config.toml
d_model = 256
n_head = 4
head_dim = 64
norm = "rmsnorm"
qk_norm = false
init_std_qkv = 0.025
beta1 = 0.9
weight_decay = 0.055
Each number is 50 + 15 x the weight over its row's rms, rounded and kept within 0 to 99. Layers, rows and columns count from 0. The size before them is the row's rms in percent of the matrix's.

# down: layer 17 MLP down (transposed), 704x256, rms 0.0605, rows 526-543, columns 128-255
# gate: layer 17 MLP gate, 704x256, rms 0.0652, rows 527-544, columns 128-255
# up: layer 17 MLP up, 704x256, rms 0.0657, rows 527-544, columns 128-255
down526 101:44 62 35 45 61 43 57 44 35 47 46 50 51 32 45 59 45 47 55 54 49 44 31 54 32 56 37 27 46 58 50 73 22 58 66 36 61 35 47 38 57 64 16 24 25 47 32 39 68 78 18 67 45 33 58 35 29 31 35 40 51 41 56 68 45 48 69 63 34 36 62 70 45 48 53 72 62 53 38 61 63 59 73 37 89 75 71 50 32 42 61 45 59 40 62 42 27 44 59 51 39 36 53 39 72 49 54 65 64 32 51 47 62 23 52 37 53 60 59 65 16 64 88 63 39 68 52 29
gate527 098:53 69 46 88 56 46 65 62 44 54 66 49 41 56 33 25 46 68 51 40 73 76 52 41 48 59 43 67 40 28 53 35 53 55 57 43 59 42 46 38 50 36 50 54 74 58 61 45 29 42 37 52 57 60 52 69 84 45 26 86 53 33 19 57 63 53 54 25 30 42 39 57 37 79 41 76 53 48 56 61 49 49 39 60 43 57 52 26 67 44 53 43 57 37 38 28 56 36 51 63 27 41 47 67 61 47 50 80 38 37 53 48 68 46 50 68 38 45 29 61 61 41 23 41 47 85 55 53
up527 105:51 49 56 39 55 47 46 37 49 43 57 40 54 25 68 68 49 38 60 52 95 43 41 76 54 48 36 64 38 14 36 62 68 72 39 65 52 33 61 54 25 56 53 78 32 31 50 20 45 52 50 50 46 37 57 59 00 50 74 46 55 62 22 60 57 35 45 48 37 49 61 65 47 70 56 45 46 57 08 68 70 42 64 82 54 43 47 47 80 56 42 76 62 64 46 61 27 48 70 60 99 12 42 45 69 49 44 54 83 53 49 31 66 73 47 46 42 57 49 57 33 35 38 44 29 37 52 59
down527 105:35 43 60 69 40 48 34 48 26 59 62 60 60 32 44 63 49 69 43 28 31 51 18 62 41 55 54 32 79 56 41 41 57 40 16 29 57 56 60 64 37 64 43 48 52 56 53 69 44 72 29 35 74 39 44 23 45 75 41 21 30 32 62 34 84 44 59 42 61 29 69 59 53 26 37 49 76 58 72 69 33 53 29 17 71 65 40 45 00 72 56 56 16 65 37 48 50 49 29 33 57 57 50 37 59 31 47 23 65 51 19 50 24 58 43 34 55 54 65 56 47 61 52 45 63 36 74 53
gate528 108:44 47 35 61 27 53 41 82 49 43 57 67 51 52 39 48 60 47 60 46 65 42 51 22 53 54 46 25 61 41 41 54 48 47 45 67 56 62 61 28 62 32 51 76 34 56 40 60 24 52 35 40 56 43 62 34 40 60 69 70 56 44 72 34 67 58 50 30 49 35 46 44 48 43 48 69 37 48 36 52 58 46 46 29 54 33 22 46 70 31 41 64 55 49 37 51 31 49 72 56 40 44 48 35 58 45 35 46 56 60 38 50 53 63 40 37 76 39 47 43 49 53 22 57 65 74 53 20
up528 111:50 47 78 52 74 61 28 51 40 07 28 43 12 24 67 66 48 17 48 47 36 41 56 85 40 49 26 47 37 47 48 57 23 49 69 61 31 42 45 54 56 32 47 60 27 49 40 62 67 87 27 44 44 47 67 24 43 55 38 64 64 55 49 47 41 43 71 42 53 45 47 21 42 47 31 23 44 25 40 36 43 51 18 39 74 58 34 19 38 27 59 09 70 67 38 41 63 49 48 58 29 50 45 49 66 31 61 66 31 49 23 48 47 54 44 45 36 61 39 61 63 42 59 70 44 40 71 56
down528 110:55 58 53 77 39 63 26 43 58 40 57 63 54 26 50 41 37 69 57 34 44 47 31 18 41 21 34 70 38 83 36 33 59 72 51 29 40 42 36 54 54 47 49 41 48 39 86 59 51 50 23 75 60 41 31 61 24 26 49 50 46 31 54 53 41 33 41 43 38 38 50 45 36 04 37 62 59 45 59 40 46 50 45 45 44 53 59 37 72 69 39 57 25 68 47 34 62 75 58 32 29 87 22 56 56 42 55 23 58 60 52 18 63 37 85 40 62 39 32 53 32 31 55 55 50 47 64 44
gate529 093:32 37 73 32 59 50 66 35 51 56 41 31 58 66 22 34 38 60 38 55 56 34 46 40 55 46 67 22 76 53 48 43 59 61 45 42 67 55 44 63 45 75 66 43 63 51 34 55 41 65 52 48 68 03 42 73 45 70 49 51 50 50 35 36 54 44 92 49 46 51 42 29 31 58 48 58 45 59 44 44 45 61 56 53 64 30 53 65 48 46 81 48 47 43 77 58 41 57 46 52 45 49 85 55 30 59 58 38 39 72 40 42 49 43 51 63 55 49 67 66 49 34 49 78 34 49 44 64
up529 087:41 48 50 29 47 43 45 53 26 82 29 45 61 81 59 37 38 42 58 38 71 45 60 42 44 53 68 33 41 59 27 61 23 87 42 58 39 39 55 42 55 99 44 49 63 38 39 31 82 44 49 31 42 45 39 50 92 66 54 55 53 71 54 53 63 55 45 70 66 86 48 18 59 19 42 35 58 41 72 47 55 30 55 40 61 41 44 50 40 66 37 39 48 29 49 32 37 55 56 29 71 39 74 58 50 26 56 68 48 49 58 35 17 47 45 46 43 63 52 63 53 21 50 57 29 38 59 52
down529 085:45 94 48 61 37 49 52 40 70 43 57 41 51 39 63 61 67 48 31 69 34 72 55 50 56 74 26 74 62 62 80 51 57 05 51 45 49 28 30 43 46 02 73 57 64 55 73 54 27 32 58 58 54 88 59 45 28 48 51 43 46 38 65 33 34 30 37 25 41 47 33 54 42 60 79 53 33 55 37 47 39 55 47 50 37 36 52 37 43 22 41 58 62 67 43 71 57 53 51 55 42 45 21 45 43 76 51 44 54 41 44 81 56 49 41 43 67 30 44 51 44 70 44 42 75 45 49 43
gate530 079:63 62 76 63 54 61 62 52 40 74 49 34 33 45 39 26 51 58 50 64 30 43 50 20 48 55 50 39 25 35 33 33 67 43 29 40 64 60 29 21 99 60 65 74 56 54 61 47 29 48 43 48 58 51 53 31 45 38 69 57 40 30 52 52 48 57 59 96 26 53 53 43 61 40 53 82 59 55 29 37 56 50 74 44 74 34 48 59 18 52 45 45 59 38 40 15 49 30 70 38 41 46 44 27 79 44 58 33 56 60 46 50 60 40 67 40 63 30 70 49 51 63 52 63 14 59 19 60
up530 088:70 64 54 28 34 54 45 68 74 20 31 73 59 50 60 84 65 34 62 31 77 53 43 46 38 44 54 69 51 50 52 50 29 52 62 37 46 75 51 49 31 57 35 54 48 63 50 71 63 50 14 53 35 52 63 55 55 54 38 25 54 42 47 53 44 50 52 48 56 29 50 46 40 59 53 60 41 63 57 61 29 69 44 36 42 81 29 55 43 42 58 55 55 46 63 51 48 35 43 69 23 41 88 30 32 38 60 46 58 60 50 19 68 35 41 46 67 35 53 23 40 42 35 76 44 75 49 24
down530 094:67 75 93 54 52 36 60 37 49 80 55 99 50 58 57 51 40 74 55 53 60 16 25 47 38 47 61 48 56 38 72 56 31 40 49 47 62 68 32 35 80 49 49 75 42 64 89 61 27 38 57 43 41 40 50 49 37 42 64 44 21 40 72 35 56 50 75 65 24 55 58 57 58 43 47 71 55 68 38 37 48 44 47 52 59 48 47 59 26 38 39 37 30 54 28 43 53 05 78 46 35 43 61 40 77 58 53 63 32 49 40 41 61 50 64 18 45 46 71 32 34 40 46 38 41 65 50 59
gate531 104:58 48 29 50 52 64 40 50 55 40 69 62 21 43 08 50 36 42 71 33 41 52 85 32 46 26 43 73 32 52 55 42 41 45 51 33 57 73 80 24 63 49 55 55 48 55 58 58 47 18 66 20 51 54 69 40 42 39 42 61 66 35 52 62 65 52 76 29 24 50 28 59 54 53 26 40 62 45 62 62 57 42 37 59 38 63 55 33 78 65 32 35 23 48 34 41 63 35 43 56 53 33 93 58 51 40 60 44 29 46 57 48 47 68 55 27 59 58 44 51 72 59 48 57 62 47 41 54
up531 100:38 69 60 70 56 80 53 48 44 48 50 52 54 23 72 58 27 62 61 49 62 53 64 35 32 34 41 62 56 26 58 51 54 61 34 38 33 64 28 35 48 30 84 66 47 30 39 50 65 47 55 59 36 69 44 33 49 57 20 69 54 69 58 31 07 39 69 13 55 32 26 35 44 58 51 51 41 13 30 62 67 50 59 44 49 46 32 46 61 22 61 67 50 42 46 53 32 61 42 58 60 16 44 54 47 46 54 24 33 30 51 32 51 61 40 22 54 63 49 55 48 66 21 51 55 67 29 68
down531 101:49 16 63 59 48 23 57 38 52 49 53 65 44 71 65 21 52 63 53 54 45 33 49 48 47 60 39 56 33 49 31 50 45 41 24 55 44 34 47 40 44 46 09 18 47 32 64 38 47 48 74 30 51 59 54 65 49 43 37 39 31 48 78 55 76 72 47 60 60 25 52 52 44 75 56 36 55 64 55 12 48 65 51 48 49 49 32 54 39 72 36 46 56 46 50 39 57 55 21 24 51 69 70 21 58 33 73 20 23 86 21 21 30 72 45 34 43 69 61 63 55 50 58 45 52 44 49 52
gate532 087:44 58 62 61 36 81 57 41 65 48 48 49 73 43 43 77 58 39 36 24 77 21 43 42 65 50 61 60 46 67 45 27 41 42 56 54 56 58 48 44 47 21 36 28 59 69 47 38 46 51 62 37 42 65 62 59 54 69 46 33 61 61 54 53 55 60 57 46 43 30 40 28 43 63 70 47 38 12 73 70 59 67 56 56 48 47 43 47 60 66 52 46 64 49 53 49 40 89 34 67 52 61 46 68 68 64 42 62 68 60 34 33 37 37 59 47 53 55 49 49 36 45 72 41 47 49 45 19
up532 085:56 61 29 48 38 62 49 32 36 18 44 51 69 55 34 38 56 45 32 36 50 47 29 34 80 49 73 62 28 15 65 83 59 39 53 09 63 53 33 58 43 49 45 43 41 73 43 55 33 43 33 44 68 34 30 55 67 51 49 59 48 30 43 61 55 47 40 65 26 19 43 32 42 76 46 86 44 60 58 72 46 72 32 66 67 88 37 75 43 28 59 29 67 49 48 32 53 57 33 50 41 60 43 50 49 38 53 62 49 67 59 29 46 36 50 70 69 37 68 32 45 49 47 53 63 49 44 67
down532 086:39 40 90 36 56 67 55 58 44 71 48 51 42 14 42 77 42 33 57 64 65 20 99 66 44 47 16 47 63 72 27 30 56 56 47 63 59 51 63 54 34 20 48 38 70 64 49 46 46 44 68 40 72 65 64 72 37 41 37 46 60 73 55 34 42 67 61 25 43 48 46 57 74 47 53 47 37 48 54 49 44 32 78 60 28 32 64 31 51 75 18 57 62 53 39 50 48 40 49 61 41 28 59 59 42 56 59 41 52 54 49 41 36 65 63 47 33 49 32 59 43 28 52 30 39 29 64 37
gate533 097:62 49 47 49 63 76 73 68 41 41 43 55 48 59 65 72 37 67 31 71 61 24 40 48 46 28 60 51 41 40 31 48 66 53 48 37 52 49 57 31 68 60 56 25 56 36 35 38 17 40 58 73 34 53 59 44 45 38 68 34 56 63 40 46 39 30 37 35 37 27 45 41 66 48 57 48 42 30 22 54 60 56 31 34 49 50 86 57 38 68 58 62 37 36 46 47 83 61 48 69 42 48 30 40 55 61 52 29 69 69 69 39 50 33 45 27 58 34 75 62 20 43 34 79 27 57 31 42
up533 108:46 35 39 59 48 49 60 45 30 55 30 61 50 46 32 57 37 47 23 48 50 41 32 32 56 61 75 49 55 35 44 42 61 39 63 54 70 55 83 52 55 36 46 38 21 46 58 50 50 72 69 41 33 62 35 13 36 26 36 29 41 59 43 22 37 50 43 48 53 35 34 46 70 62 57 62 39 56 63 44 71 58 25 46 37 71 51 70 44 45 37 37 58 49 50 65 48 60 46 70 37 59 38 35 73 49 51 44 62 31 38 33 46 63 49 49 52 40 33 47 24 82 57 70 34 74 46 39
down533 099:41 68 15 54 41 41 71 62 26 72 44 03 67 47 51 36 43 64 72 73 36 49 66 56 29 43 43 43 69 21 33 39 53 42 52 55 36 51 42 70 26 45 68 71 35 46 80 61 49 32 57 60 50 38 38 46 32 20 23 68 50 30 45 38 32 67 68 67 70 38 60 61 56 45 47 53 53 57 67 43 02 59 53 61 42 42 18 67 56 25 69 30 62 23 41 50 30 24 62 62 38 40 59 49 44 46 47 68 30 59 58 68 42 53 56 39 52 56 58 48 61 53 35 62 41 28 36 35
gate534 104:55 41 46 31 79 33 23 53 48 40 77 57 60 46 68 62 63 49 62 34 52 42 66 43 50 57 59 56 22 59 27 46 36 43 66 38 55 51 59 52 68 66 45 38 57 50 46 47 43 30 26 48 48 41 77 36 45 61 41 24 54 66 42 55 57 53 59 60 54 31 55 75 30 22 55 57 73 63 40 52 47 61 47 72 38 55 48 41 44 46 61 55 68 33 30 37 31 68 33 37 60 73 66 55 56 40 52 46 55 56 34 37 73 69 37 23 73 49 74 34 40 47 14 53 55 42 32 23
up534 106:27 50 28 35 40 44 77 48 24 37 60 47 30 52 64 74 50 65 27 32 46 38 50 50 55 56 65 45 90 47 36 40 67 31 25 47 65 41 73 72 58 32 39 57 34 60 36 71 65 81 43 35 62 29 37 26 44 72 63 34 45 63 48 71 57 59 45 50 75 70 71 56 61 23 62 24 68 54 45 58 45 67 54 40 51 47 86 43 42 56 40 54 43 65 50 57 47 66 63 41 28 33 66 47 49 59 46 60 48 52 54 46 33 57 43 49 68 06 69 36 46 87 33 50 56 38 55 55
down534 101:59 61 31 65 38 55 49 44 67 36 39 89 19 35 52 60 55 45 55 66 55 40 26 29 57 52 53 39 28 33 59 51 33 65 69 61 71 45 06 31 47 37 17 78 37 23 55 45 46 68 42 36 56 46 23 61 54 58 55 62 42 39 70 57 48 66 58 32 55 46 25 49 71 67 29 60 49 56 32 44 61 42 42 62 23 39 29 56 42 21 47 66 30 34 33 44 63 28 44 52 48 72 44 77 46 34 54 68 35 56 34 48 54 62 60 54 34 71 31 48 23 42 56 14 41 48 37 36
gate535 106:52 29 70 60 51 51 84 45 29 51 47 52 61 37 69 70 46 44 40 47 48 50 46 84 57 41 41 51 60 56 75 34 69 53 20 59 69 30 46 45 59 69 67 47 48 74 28 57 52 40 38 33 37 49 65 37 52 32 79 72 70 43 42 63 57 28 54 63 64 17 21 73 62 62 49 64 40 68 61 49 56 26 59 18 44 56 65 39 46 43 31 53 67 44 40 53 71 35 41 65 75 48 47 22 61 26 79 41 62 43 66 53 46 47 66 53 60 41 45 60 62 54 10 58 67 49 62 41
up535 116:31 73 63 42 17 37 47 38 25 44 29 46 61 63 40 67 50 21 18 45 57 27 49 41 46 51 42 55 46 39 52 49 52 54 48 55 70 41 32 65 39 47 44 40 31 59 24 45 36 39 58 38 38 51 62 41 66 39 36 48 96 45 32 44 59 65 46 49 55 53 55 64 49 46 44 46 18 43 65 51 53 45 45 71 41 26 46 51 34 35 45 83 43 40 47 67 76 47 48 57 32 70 28 44 56 61 38 18 61 35 78 29 39 46 53 60 69 72 31 60 59 41 44 51 46 51 26 53
down535 117:53 33 39 50 51 71 55 35 56 63 28 45 22 54 61 42 43 81 45 66 69 66 38 28 53 37 29 54 70 61 47 45 77 49 69 40 57 37 52 30 65 69 39 31 52 48 49 69 32 36 57 47 41 63 28 68 63 64 29 47 43 32 46 40 62 67 39 65 46 39 59 51 44 27 40 85 87 53 41 81 55 35 09 70 52 48 58 56 41 47 54 62 48 47 85 34 66 64 71 40 44 45 55 26 52 43 31 60 45 40 23 44 66 38 56 58 49 55 42 36 58 54 52 55 71 41 42 34
gate536 106:38 94 66 39 54 48 66 38 42 62 41 54 63 65 63 97 30 32 34 62 64 43 44 47 65 38 52 44 70 72 39 60 58 44 40 26 38 31 07 33 52 42 36 27 71 40 48 62 44 53 56 46 50 90 34 46 58 16 65 76 53 54 23 56 45 45 29 26 69 51 45 40 39 38 28 71 61 77 42 53 55 58 44 38 52 65 44 48 42 49 35 47 49 59 41 63 37 67 41 41 38 44 24 59 59 48 41 52 35 58 58 33 34 59 36 43 43 52 44 58 57 40 11 62 67 62 60 42
up536 117:68 54 49 85 39 49 64 41 68 38 44 54 11 52 42 53 37 25 41 71 47 60 34 47 51 38 54 24 60 75 48 68 62 50 23 52 61 68 50 48 50 25 57 39 60 43 35 19 60 46 52 38 48 86 28 42 65 53 34 61 71 29 53 42 53 46 22 20 28 40 52 33 62 39 37 59 76 42 54 36 41 53 40 37 75 57 69 70 78 60 53 55 75 43 47 45 60 43 52 41 67 36 60 60 59 65 39 42 78 31 23 68 39 20 31 62 52 77 09 36 39 55 54 58 64 47 51 55
down536 117:51 63 34 35 42 36 46 32 27 59 44 53 58 50 53 51 38 47 35 65 54 65 54 59 66 53 56 44 47 62 48 33 38 58 68 61 47 58 30 52 45 29 37 71 73 36 67 86 54 52 57 24 62 73 46 64 35 43 49 50 44 55 41 46 66 20 62 55 69 59 54 49 35 48 72 58 82 99 59 59 56 61 46 40 30 55 46 35 38 47 46 74 53 58 38 54 63 47 53 46 46 59 49 35 61 43 42 72 37 50 20 47 30 71 47 35 49 42 49 77 37 36 55 77 63 36 61 66
gate537 105:69 60 47 65 63 69 46 65 59 65 48 71 55 50 16 46 72 52 35 60 41 30 55 69 69 32 79 63 69 54 44 35 48 53 62 63 52 68 43 58 36 21 50 50 64 51 78 36 57 12 53 23 36 46 47 36 69 59 10 72 47 70 45 53 44 50 32 37 50 49 51 45 09 50 24 49 42 74 32 66 51 47 43 41 30 53 22 60 49 50 34 70 66 41 36 31 57 80 59 54 45 33 43 52 34 54 45 34 46 51 46 31 45 56 49 66 35 57 53 32 51 57 32 85 67 66 51 42
up537 104:64 45 57 44 80 61 23 71 80 70 50 44 53 40 47 42 59 67 28 65 71 53 57 36 66 42 48 59 70 37 68 62 55 58 45 52 53 53 74 45 58 69 51 46 33 72 47 53 70 33 21 50 54 27 77 41 18 43 44 57 60 62 36 66 25 33 61 51 45 69 31 47 40 62 37 65 74 41 47 67 58 57 39 56 49 57 49 70 47 45 45 38 46 42 40 55 40 44 49 76 59 37 53 29 65 58 21 65 99 71 85 41 58 48 20 36 34 74 57 27 12 17 45 71 49 55 43 58
down537 106:49 48 38 44 17 84 64 43 69 28 31 57 60 67 56 52 66 70 32 59 25 50 51 57 51 64 71 45 50 27 60 28 25 05 57 60 55 56 45 42 30 51 46 42 54 16 36 24 54 38 51 50 31 63 30 40 44 44 39 33 38 63 61 39 77 41 47 46 64 28 65 51 36 75 40 41 42 66 31 77 47 41 54 45 59 47 68 44 60 41 62 52 52 26 39 35 61 82 53 53 50 56 63 90 58 52 43 47 55 26 47 33 29 37 62 56 46 79 40 37 89 59 48 38 55 40 40 60
gate538 093:70 47 48 69 26 58 59 64 39 64 46 43 48 31 51 70 52 58 31 43 60 41 43 41 68 43 77 42 45 51 45 43 33 47 58 77 31 51 40 45 56 49 45 55 66 41 65 40 38 24 54 67 51 40 56 57 32 39 80 54 37 51 59 39 59 51 39 42 24 56 61 56 74 45 61 62 83 75 20 66 33 50 40 48 56 29 43 59 48 38 32 32 22 62 19 48 41 41 42 73 23 39 34 26 51 28 51 43 76 54 46 61 35 42 54 19 49 57 54 06 40 42 53 99 42 60 58 65
up538 097:30 63 64 57 41 51 51 84 57 52 35 51 52 44 33 77 20 36 30 57 24 30 68 58 49 60 55 50 64 43 64 59 37 68 50 47 41 58 29 51 53 49 49 57 49 30 42 99 48 61 39 34 37 62 27 60 37 56 38 49 62 49 61 29 64 60 23 45 68 36 57 45 64 88 43 39 72 40 68 54 21 64 60 60 69 80 35 62 54 70 62 40 49 63 58 43 42 30 54 58 22 56 48 24 71 64 49 36 36 46 46 65 52 43 62 41 30 74 29 56 35 42 36 68 47 64 46 70
down538 095:50 17 47 39 66 52 66 61 35 47 60 19 77 60 54 37 65 44 41 42 66 64 55 27 84 69 38 37 56 49 20 56 70 22 45 44 50 55 50 32 50 57 58 31 74 53 70 65 55 31 68 53 33 53 83 58 52 63 44 57 63 61 16 47 37 50 87 62 39 61 46 55 49 39 14 56 35 52 43 55 49 66 60 49 20 43 59 76 73 47 32 58 71 61 90 80 70 38 54 46 87 62 23 67 34 59 50 60 41 49 28 27 38 36 42 45 48 60 29 55 43 43 32 15 61 73 38 54
gate539 105:65 53 45 36 51 56 59 66 32 61 56 67 41 49 35 57 37 60 56 37 76 53 53 48 47 43 37 48 61 40 35 37 49 65 49 74 40 32 78 23 38 37 40 31 82 37 64 58 40 53 35 55 33 80 84 51 62 44 33 57 47 40 34 34 69 55 41 34 56 35 37 59 27 73 53 31 25 41 51 57 71 36 25 47 40 22 71 51 45 32 53 59 27 45 25 35 53 51 56 61 60 37 42 53 33 51 46 85 27 40 30 19 21 73 48 38 35 39 80 50 44 46 85 59 42 64 68 48
up539 113:46 54 54 58 53 49 68 39 56 63 46 66 68 58 35 39 47 36 43 40 45 68 38 48 38 66 61 22 47 48 66 64 46 56 76 65 19 66 53 65 87 56 35 52 43 75 32 58 37 43 18 35 41 61 32 73 53 42 51 75 25 23 56 46 60 46 63 64 48 31 71 29 58 54 28 59 46 49 64 74 46 86 23 41 58 13 36 36 48 62 74 49 58 56 56 42 44 53 74 46 50 85 32 40 33 47 52 58 51 40 36 38 40 63 47 75 45 33 69 50 38 56 39 46 26 41 58 31
down539 111:29 39 55 53 56 73 52 54 48 65 54 60 75 65 58 32 33 63 47 46 47 52 37 72 63 45 47 53 27 54 39 95 43 24 70 47 31 80 34 58 49 47 43 35 45 64 53 40 52 86 21 50 20 32 41 54 40 46 56 58 60 48 14 51 60 64 70 64 58 40 66 46 76 42 68 60 68 66 54 61 46 56 63 68 44 77 52 41 74 73 55 38 83 37 68 42 52 30 42 63 45 59 54 37 40 50 84 39 63 49 42 72 57 53 50 72 47 44 66 54 50 82 48 44 52 47 37 44
gate540 096:62 61 50 69 55 37 50 69 64 62 93 68 59 79 80 52 78 21 56 74 53 61 67 62 25 53 66 43 44 36 46 52 51 48 47 64 41 64 38 49 49 43 58 54 55 48 60 49 50 48 45 30 39 51 48 52 36 53 49 46 60 33 50 42 60 42 62 46 26 66 35 33 65 56 57 64 34 74 66 47 26 88 00 43 51 87 24 47 46 32 57 54 34 56 61 55 36 42 71 56 66 50 86 44 46 46 54 66 29 38 35 33 76 56 38 64 61 56 34 63 67 29 36 70 52 29 46 25
up540 101:74 63 50 46 53 61 15 42 50 38 47 41 23 74 24 42 39 75 32 71 52 54 46 34 67 59 51 58 51 30 46 80 34 49 59 44 54 59 60 52 31 37 54 58 62 56 43 43 48 58 53 67 64 59 28 37 54 59 64 59 69 39 74 43 48 13 58 41 53 53 48 62 74 46 52 31 52 41 25 86 32 71 33 65 63 42 38 41 58 55 51 64 50 51 53 81 29 38 73 83 66 49 60 57 67 54 44 66 46 63 42 39 38 45 52 35 54 58 51 27 63 54 64 42 64 69 52 51
down540 095:36 36 43 34 67 50 75 24 71 67 43 58 67 38 52 47 41 38 48 38 54 42 42 49 68 63 39 36 54 74 59 28 74 55 27 46 74 19 46 35 73 54 68 33 40 33 65 59 48 62 64 59 49 43 57 57 48 66 59 51 63 49 07 45 42 53 47 46 56 44 71 72 51 73 43 33 53 63 53 42 64 64 91 42 45 32 72 59 86 67 52 53 77 56 60 36 47 48 62 65 49 36 17 39 62 35 60 59 44 52 61 75 62 33 45 62 36 51 53 60 59 35 69 46 50 85 53 30
gate541 094:58 29 64 56 77 48 43 61 39 48 52 47 24 59 69 57 57 57 48 59 43 23 50 34 45 46 29 50 44 33 45 52 58 24 28 43 45 47 56 56 39 72 50 61 38 30 48 39 44 66 57 53 31 36 73 14 37 76 35 31 49 29 33 57 69 39 27 53 49 56 62 51 30 34 15 18 57 32 62 57 31 31 64 41 48 41 65 28 49 33 27 34 61 62 54 39 58 44 74 74 69 49 59 47 49 41 54 32 65 52 43 52 69 51 27 25 38 76 28 26 28 57 45 76 59 32 72 41
up541 087:48 40 30 68 74 77 51 71 37 71 36 52 45 57 26 54 39 57 35 45 35 33 64 40 60 53 53 59 53 55 49 61 49 59 69 11 33 53 56 50 60 23 76 59 46 36 36 30 51 55 45 55 53 30 57 58 32 67 42 70 44 25 48 29 56 35 25 37 54 65 65 62 60 74 31 46 76 47 48 64 37 50 76 40 62 48 49 40 36 52 23 72 42 35 55 54 50 30 45 35 72 49 55 68 70 40 46 57 23 42 56 62 35 49 59 27 63 34 53 50 20 36 51 71 57 50 56 61
down541 083:63 48 46 62 55 17 47 57 69 32 65 23 65 43 83 49 45 66 67 48 62 71 45 43 49 59 63 44 55 43 65 65 49 80 46 75 43 59 38 34 47 45 34 30 69 76 47 42 76 51 39 38 52 66 35 55 46 18 49 52 42 84 40 56 60 71 64 55 26 37 27 52 46 41 49 53 36 68 55 43 53 55 45 44 51 42 51 51 61 72 64 50 47 32 64 39 41 67 49 62 48 50 43 57 41 46 49 58 87 37 58 32 43 42 59 79 63 45 51 54 60 51 50 39 21 63 23 40
gate542 100:44 80 51 34 62 50 56 52 36 39 80 69 54 78 62 84 48 54 62 84 66 73 66 53 63 41 61 36 58 61 37 38 54 62 37 40 68 53 76 49 46 32 64 24 56 09 32 34 41 51 51 62 56 75 36 41 44 45 25 28 28 45 27 45 47 47 49 48 41 51 35 31 25 30 69 36 38 72 43 49 44 71 65 41 55 77 42 38 54 41 42 36 54 55 61 21 58 55 46 29 42 55 30 66 60 43 38 47 43 29 45 42 46 46 54 71 59 52 68 46 56 36 46 58 67 79 40 40
up542 108:40 56 67 39 50 38 51 52 50 51 54 56 51 68 58 67 27 81 61 52 59 69 42 64 42 62 30 53 53 63 53 06 52 53 51 46 71 51 59 50 27 74 39 58 69 55 48 28 38 25 56 64 68 49 36 54 45 47 60 42 32 43 54 75 33 78 44 61 74 57 31 54 59 60 42 61 65 52 46 20 60 57 39 55 69 70 75 44 43 42 49 31 39 52 85 35 33 43 23 20 31 66 26 70 36 54 64 71 70 67 43 67 38 68 39 39 27 51 63 66 67 22 74 17 34 54 43 49
down542 104:57 57 43 77 41 66 56 19 47 88 29 53 41 49 48 38 58 45 22 39 49 21 40 57 70 56 28 37 64 52 25 60 51 55 40 49 59 39 52 55 53 57 44 49 61 82 49 66 68 31 48 68 09 51 72 27 53 66 68 54 62 40 35 60 43 80 34 31 57 46 59 46 55 67 37 31 54 44 66 44 81 35 43 44 56 68 42 33 55 51 46 64 41 37 39 82 39 42 73 84 63 56 49 33 31 39 51 23 61 36 57 50 47 62 31 48 78 53 31 66 49 48 64 62 14 33 63 46
gate543 094:49 46 50 66 42 58 59 64 35 67 32 45 47 42 60 32 54 30 76 42 71 57 57 28 42 69 54 48 45 39 37 40 51 50 74 46 65 41 59 40 44 29 37 57 62 42 28 34 79 64 53 57 45 54 45 47 36 47 47 65 73 49 71 51 43 55 27 44 38 37 47 91 66 60 44 44 69 58 45 66 50 43 35 42 64 77 23 74 45 28 59 24 42 63 68 37 37 43 62 75 68 36 60 48 54 41 34 95 48 55 48 61 45 68 47 67 46 48 76 62 70 14 22 33 45 52 62 42
up543 094:63 26 69 47 54 74 59 58 42 85 22 43 35 73 50 40 40 52 41 67 65 54 32 27 39 41 72 35 62 48 73 36 51 59 26 49 74 35 45 57 51 54 49 68 52 58 62 42 65 41 35 64 46 36 41 56 54 28 88 45 66 55 26 52 51 61 24 67 53 53 54 91 52 53 32 38 74 53 58 41 63 54 51 58 17 77 67 59 60 13 68 42 51 23 59 64 49 55 32 83 58 50 27 32 31 49 62 50 63 66 55 15 40 53 67 63 41 55 68 55 64 50 49 68 36 52 50 39
down543 097:32 60 49 40 54 40 39 18 45 61 38 88 43 72 48 77 71 84 65 28 41 56 52 65 58 31 25 56 62 57 75 72 57 49 63 39 55 56 59 31 46 44 58 41 57 38 58 47 40 57 55 64 78 99 37 61 58 49 74 30 28 52 57 45 36 63 58 29 54 59 09 62 45 61 58 46 22 58 57 62 32 86 48 50 54 60 29 51 45 60 13 48 51 37 30 28 41 54 64 37 56 73 49 71 36 65 54 59 55 62 54 70 37 36 27 35 57 49 33 78 74 67 31 56 68 50 18 52
gate544 100:53 60 63 56 52 48 55 63 49 49 43 51 48 23 38 26 35 45 34 40 59 44 47 43 19 62 54 23 60 14 61 41 34 29 41 67 43 55 50 45 52 47 48 40 49 37 46 43 24 51 89 33 48 61 51 99 64 39 58 65 43 76 26 34 48 34 73 49 56 69 29 68 52 44 61 39 49 83 56 91 96 44 40 63 47 69 36 52 48 63 43 70 59 46 54 69 49 69 40 32 61 75 39 43 55 52 36 40 32 44 50 60 32 43 55 46 99 63 69 61 61 48 24 55 80 32 34 56
up544 098:57 45 40 38 38 57 28 72 11 61 64 49 25 49 22 27 55 30 38 35 25 52 57 46 79 52 61 29 53 74 50 77 59 30 35 47 51 64 53 38 44 75 27 70 48 36 31 57 33 43 34 76 53 59 69 62 57 48 40 60 32 36 50 75 48 54 36 80 38 48 59 56 70 28 51 35 43 50 47 48 59 56 63 35 41 55 44 64 48 23 54 64 47 67 54 37 51 46 07 60 58 34 79 50 36 28 20 54 51 47 70 39 36 41 43 44 39 58 67 58 19 51 60 35 57 47 39 45